config.yaml
head_dim: 32
vocab_size: 32768
activation: "squared_relu"
positions: "rope"
extras: ["some layers without attention", "local attention windows", "shifted keys", "gated attention", "capped logits"]
init_std_qkv: 0.0693
init_std_o: 0.0693
init_std_up: 0.0693
weight_decay: 0.1
schedule: "wsd"
seq_len: 1024
steps: 3967
Each number is 500 + 50 x the weight over its row's rms, rounded and kept within 0 to 999. Layers, rows and columns count from 0. Numbers have three digits each. The size before them is the row's rms in percent of the matrix's.

# up: layer 2 MLP up, 256x64, rms 0.147, rows 33-79, columns 0-63
# down: layer 2 MLP down (transposed), 256x64, rms 0.128, rows 33-78, columns 0-63
up33 106:547452561541406444411450466521504520422472596559532458441434504451486490546476482499531518510398508532566563515549447454379464556524442482567532493480525568469496427440521550471559462457456564
down33 110:554546456440407476567531534360506441512481452526473526656458555497474524516445485549425512539508527453515481497469478499542501492444455470546403540533500472466495586499576484447520504517618546
up34 092:541524606484456498447472626434519541544525505525524509533464558523443431497582461536431473518438495425502539474499482462462558533591454542477571481502477459512619563427493533477405463541507588
down34 095:497496432464396508500569486522552451477467482362457542459523525491443402504490403614523553506561453513542466484560580517490542420540508559538533513451488521490471478527512550535556485513366482
up35 093:575502533427433428433487516466487483467458542567398406571507477477439440560456502496489503492513456550520530583603532537522405412520432481593547468543475525409463468453508517462575489495500518
down35 092:586522525537490394461500631502473518515504553482475568540449510547608547498441457510583553476458517461484467500453414468397574453473536474502445507468455444558470479446516472416515459600470484
up36 121:512423516453450502617536457528445545521518518582489474460568558460415416431541464431556547427471455428549402532461533444526403531522453507500544531533494475491546480482568523439467520434571474
down36 120:424491495416438462533469437542530511553577546443499491512509653513363466551510505579431529456459497467577540538521529513441500396482417472538521506571561526443513557528507485521459468516526504
up37 088:402506492499502545458455575492481475502447467570575499541437556452456420470545355498486525428549525477519576483557467458492524456444468456430524562554487497570486412592454446559531505459456547
down37 087:552480521480529446543527429628530539481548570473425491481490455524569535509436600534509437530396464475524476548496518568515505561583537534562498480498542537396520569406554521516427493503571456
up38 069:551464436491500542536465513543330526456556559567559461533436465484481513603501486425519512476475580522437542532533498458490575580500541524402467447532448429467490443522446496444551440543480509
down38 070:560528581535471657459547551420440456532483543556527468485485478491492550447628460459472514519486564532484535453412515473537566575495472594427484463516530447426491523494533550515498434435484509
up39 093:501444559486439445423475469564554504468545599555521522391490446524410469562480420505616458476436509540527551423549466535443499519528499516450560558474502550532462464528497533502419574586468471
down39 103:540487523539487475581523545465598493438507468543438521558485568539534589468467496519512568367560572511536430516397564488540504574396509481460537476440590545537474542534439480527530483487557491
up40 091:491483432511426481524538490512461536558516528541590571407463331428503434495523533480609573494449427510568497482556465481484504457575493517547535501446418445420529513442527486514527492523545511
down40 102:497571469475496393531391489545508535437535513411575457570544463560514568629490518582490455535543487440428523472437530514456480446447457401540502553522547456491457519469405489490533506497532518
up41 112:510527496466398460537590561513477498486469559582504443425554484488498492509558474449479472516504448568488513543560478484495502569599590414448449469532400474473532398460511551585538486587433532
down41 108:482479412497485462477541575561532505467505555488540497543558475535623508567549565569475548455520577447530471483509528448523474556509537437438560504449603538499370505494496417542469404573528520
up42 096:555454452485394403488470568494493467476516564578501470568498594462449399494510524486576523500498504427526524555374570540514563474534568441540548532435505542518576500465514455549480494459469577
down42 110:502474508538593338407499452594471526474576465470531515557478533462494573443476431489532448506549476483495501544539531479478621471437470520535521517496547491464520393475514454609540531468458529
up43 114:516418620475420420548580515462411465530497491507517522459511479517422472387522505536515439442483433542516472489429593520470584471488524486525575507464454496546536492488528489528428549478629535
down43 117:454477496490605580496479501531484576577519421520501552499541552503559512400425522551560614467505463500517477492538559570415562455502541473540498472513564547541478541509618505425520461421438526
up44 113:521439552494451523485593489487495516550490542544457520505522511395372440412476445482481510536427352514475450561489570441515515510577488517511563472517525478448476480458604523423552489493570471
down44 118:485536518520519521590474557382504468545446464513524434462538543549491497537612509500465489483569576390410477411498456535535547462454478558544485517477444428564505569512423578485466417486479533
up45 100:567480546491435453529562552489431501590447496506529403541454487552491417569483465442548557474487574422490491586479587548495439494506611443504484533500408495424479586484457540537525515499466564
down45 094:474531569503525581601503521533446535466518517458423536570494398635556485541476406515620457473503518512520569541534547452483415570463497472460543523464502504467506481583432564460548493474498511
up46 114:469484490415453444454440602488519545494444594611571446556451411503436509551498408531515454455370459482559501550515473509477462518474521488522439489577496524502526523410499543475537526520571538
down46 113:501497502516553406496415462476475574462531515496526472522457483554612550482467502465428429516474482490522564544447473502421480465378489393565535507452547547491518444412404440479456431559532537
up47 100:594439488610526523549483523563549427470377519503509465547426480524439422526482492438522471406513438442534413543516568509441608582552545551536521519460533460475518495475535537534489534548503510
down47 091:431480458505544585491479550618597483494502489463477499550479425528478376477549427430508457598467501493460510537531501547536422640531552527484472495481496528485498476484490511510432529396429540
up48 094:457460566442439536530516560502437588449469517507645550448532585531477473476469555499423573544421534538442581398511448547482438563523546500505553505526505485515525463524513514396511542550471479
down48 086:528388513482487561476513579527410575534426451502560454494549456503576510387532425383443503544490441505457503497496494532464520539491573493506544505539439432442589491492436493561528532484479593
up49 115:478471505544468503457452567484585408525489510528437472449411523517473468493529502471480546534475539546465578416480528566387529548568579580486534479515488510559462428471467561539491477509445659
down49 105:483464471512506499551583522527465600528509551670527482611491496461467491486517464511494384479478498562487454503532448509504560408488447417524489602466487462410570567481562497537481485510484478
up50 120:556496588545452470504573550445480490587490525476412475470554577549447461548540507525430572480442451553493385516442503429530528534606434511450455497507390488508547527487562533459569506528527459
down50 120:415510445515491578619476568472501560502515512458507493541512551525443436507573498483472497510552508493516525495508536458549487533520521474481550632403385603501536548608379483509478504506521541
up51 116:524469551495457439559532543445534562452475561535498449485513531428481456462544492533571476482468492540474554536457558431438500646571506393471570552414458569604504505537509487500507474397511521
down51 120:479484445534492583490494378495574432569583510550512570453459510497478534465471550440483505461436469526439514472515520517497473564503444427517571516468556363547543442533493428534542571428587522
up52 106:439511509480443500552468433528485436534514536593482527454480514415467481428602485441507350491446395555461508474541632520441508521546533460491542495460487490388475505485539524575489500497525496
down52 112:470491486467493535619451554507442469405546552541504530456510493537433408605502504520432493479473565423489450366534467422506479504517528498467509560470479465548560487589481540467532532615532467
up53 094:513348541541485509533571589444531420496549484517544457507495478532419452414486541449497359544510529529547572497475512509471457589499499569431470480444464471455495463472446501529501531567530582
down53 086:571579581494490512485482555459426531516482504504511557531552431515504535554550539480567505470592509533409433516551451379545504537514577554381536465509525450588501491489482522480461560424515407
up54 105:481443539465419418506465536505545481573538461541520518482566529518439550484449454589523564461432534615565510444475546475465559445494517546615453540536433539587598500510501474543436553549504511
down54 111:483422571504510584528617542547473543523452433491497471498429396461508559429484485459550483499482509475472506503550511453509427528445590535539513437444574481478464529393501547485488627500571558
up55 106:510514396446467469524498488504522439517485460564516413560550489491489431556589546459513480403471549459508461504459568548495360488491506475472533547515506441492536606489506599530431473410483590
down55 104:522571568505489505430524418446422506551429503493569474401498473497570627529490514451563475535555452592544529494549410470420502499476463516484494485447459503503502404485462442485575552590472467
up56 066:491449436495541526526546484627563488423538470495439569548436522572553574473428566483541625372524532462513518502420423457500466483435508490516450517451545478454498425520483488528527447514472527
down56 069:509454560542424706470504570436412491539440490523574473498474503473433402433620469509466485533510508540482527442491566517425518516493515497444507539541458507478539484532501536541505509478494564
up57 098:529470554590494497566571582475421453574465472527503458449512504556536512423582512441563503536399523480503550472477518475496466566560593529470483551455443472474516592443540625496458519547448545
down57 096:510501469455516528498439545522578491451533450436428517497481512657494505428504499577520502381474528422597474458534476491474507486492448542459502534411531560512494590511616555476453478471436456
up58 100:561417459559471478539443471500452507472441601537492509379406531428518380509483491434490490472380481431450473583531510479447536548459473502475539534530476504479548487453487553488480560399470491
down58 099:472549457526524647581485461456531533437492456457511495486504522614507495559560483472513581475561543558495536576523542491517443467411468517423473507617541570531504452539499417484503568478434460
up59 129:515475603500469491505450575576488503456468479529546473521464482442374406526582452571433432529431459477511465490555503481448563547588482516488515531480478500584515548505615590558508443483487548
down59 129:415508475453525473567550559555526533392459512471536496519459578511463445663475521584473496497518519374554532483539522455554535492490547451463519600506464526528469499611456521517515507542440497
up60 100:470477513499426483562468479567501451473542538547443403463536445437458458515541537433497401490508454506437545513544638547454486599582523473448576530453472465451490504542508602526512535539465579
down60 110:476532546488527495568437476526525507517461542471521494491497592487537465613454479578501577449530499500521489489523419488556534507609490507503475568447415495483504386578602479344527470537521479
up61 087:547505518471478416488544581585557567571518561593494552513529627478537476552580462426535487480390558462455454456507549473501501474522576493495450515461466422468468498489467538522468400458432484
down61 093:461608540476479453394462464489433537477576547522608445507557484511546552431593507549521504520506505600548586482486431542433503540526511487499471528427554609460531516479445534546527498579482484
up62 111:584459543443478527440489578502551411593498532491489497475446573453453472439577435533485511444431529512416439528517571575430565533565474546553483421468470485517553531443521550565415465478508541
down62 108:395515409487444548502557417519498504472566434432404498505512481600438547543471493572517510407560441512608519507519515530431477443451456453434528466537454474462501469546532469428563468559472508
up63 099:518374519533443518530430561467564542559433457558539460574472506445489426481565491504496418499369492400438425476512542465528440551511468528442515468467500547513470590489517522560450527488555547
down63 092:434523476479505585576474591624575526458486508518412523525418565482434496570460548555404438413510528497464449474524552462504417499471516503608516485521466486476410459508486538482536434507471512
up64 120:524460497538472491432526570436596501600518512454436424465445469452440443469537473607438533403517490495537490494514574507398502549558451542546521464549470524473517545447596541574449509555465538
down64 108:480483459464524610611489484496513479455471419465412514535521390587559546513467443532433475493436470527547509584517528522486408477489486523431507424528492570477507445498479427441468554476609459
up65 091:440460541609424548406570478572476551547573471501458484487486437461483469519533522551507479499478449523474537487511545467494471524585569525544457477478560521404536472452651602538574527508541483
down65 102:425509489492462408499628485554557443415550545476423543568509425519495531564510481575399532338465504494545508480505513575556519505483475583491470475536428504492508541522452537513471484485545485
up66 095:548443448472480461492534601585531494435538529559398450530387523510452444485513547516482516499496456467532480535381545555422510542601537506532457484501501467454428573445587507552482481544476574
down66 096:523494492556554411540461389441467456496487513584480575500529537545539590398531447439495466500549452448439506523439451539507489476381427535508498424505448415490523485428465420522491525486551447
up67 090:488495423498425571445493491561510499527491569518432511507496435437440383550545403551450517472385490514463512554598477501431531443547482482495514425461577506443558547546558472584462467510543478
down67 090:544526549502535399488550532422397467586517438517493519436544448490559541460599483396567483480541531469550428482431534540522466577493561524494442500495437489553535478389518518532470569530512565
up68 104:598439534569474468484477477447568537515514456528478471545487466413437460546557509488512549554433468463507591533442531486480470568548519428530545506568521609602392455500539536508502513398506431
down68 105:507461482497484488566327483517494498519533451495607415484484496478558496446495550469575519618443509460496599512459498474502480546552446467450477433418541494505530490484454580504541451392530476
up69 111:452418447498528455519523502441414519538487565491495445510535551500490483507599430439579479530428421506463485512435534481492472553562546632436492593472492550529451463504552580606561533537485490
down69 114:559616514578450537535375535430532508560494424567499568553479510598491543536482508548538482454504476516491511552461462529453411510377560480510518498551541475433496453509514444419462472525535429
up70 097:553412534452484547400503644519583494512465523474486412494471441422407428463518517504503540591421444511537449447550517496449569533552509519492481532507510594571564497478537490541474464466514536
down70 096:430586550501470580575606508505461557457539483547519519551497544533555481553543462497556527443522462497461521506548376424501471488462537449601452552401383466533516515513482481459543495565444472
up71 086:453491495601500529487541599448531410536523461550479534505538517488454514488584477529400452591498539519479549462420612547501565479540484491410523433523571461443426578457495513491590512511480554
down71 082:526540556533441461518498473391447519482394533498657479475554447517525536511448591473512464512486587568558508499532517528472481560524583573511515614463500498534494456483572592543498510480449510
up72 081:558479440618521445545524579530472503524485488466548505580487500506459488471505561448518503581431552388415486425473465524479555595486531552525504491470441492378534534403575526459440495477458511
down72 087:555521427432578455529509514559555572589531540433424568458505521581503600468498629447552538487453490463519470471491473520417461570477531551447490453389467491498495458478516542475487445561461476
up73 083:602410454514512492583465513556438566566539405564510452486504452467513437495518476475608508488441477566499514461492490466437551527545623527397525568427440502499518480446562525527537566473518494
down73 088:491517476425504452415546422516528492495438601509495511453413494591542457538402480584543520407426498540504527494466570483432548455501479464441495494538470521463485434483519497459464483664533482
up74 119:594453547460395471489565535539535450541484552563500541438505421563482533466552562503561513535516599579487430544437508444518475528494553438517486561509477484520552497479565585617508594480543498
down74 115:439557544496487499542425484456554483542454463411525503446531579502475607560477429518475588415539473387418473421517474509498486472481498580457532474410499470463461563567454552448433456518516462
up75 096:579535530535405506424608473518473546452518552483459463553546413398495497568545525471525478523515441559574455582456530503499559543582470497487482512534514486501478511381517580572559569500515564
down75 096:557568486509532543429510463514536504432478555393502514542531439531553539619465625558528549454568416451610519507462480473440504531561506531494471581482454494478466607495514508476534494568519532
up76 105:541423546429409460454547581473530491580488474562541546456481550468459415438550535544531480474519511516577488502402508581450517428502526500454478496468446569558539412472493457583414531470501584
down76 105:563563476520552484416509408592486471539505548453498530519464559527541516481478519610531498584479567534529513457518514493355479458434469433575459535468544552445519438586573460536543542459466526
up77 095:602455560496501466492518516536461503520518478599409452497537490523469510549558553448535529450496459568537446588491466493423407527563576546480443495494457513457559595453548527496505504466658511
down77 103:545534534515561465521535538495506560454420463479525563529530586586541509497516469550625561491563550464453491493506432550475463514496421509460514484455574527450552559607462478479480486597370452
up78 079:542387474485454515518497538532455583591448466523394569461451452553509463455486439476515535480503410548511528525495507462477420504474510536591485470478463388510561472515543576575407522580509446
down78 079:598588522454489616557498482419474519515432486517536497525480640536492439484546528515587441517610514398482505467545474447507485513505502494517542480497446508564423553578511527515505412537521553
up79 102:521435540480480433528499484441484480575486594531563408452423504515440515511471521539471417440501525622574458539543461417447485540546489491441511587468545523501592430450538549537443584527516505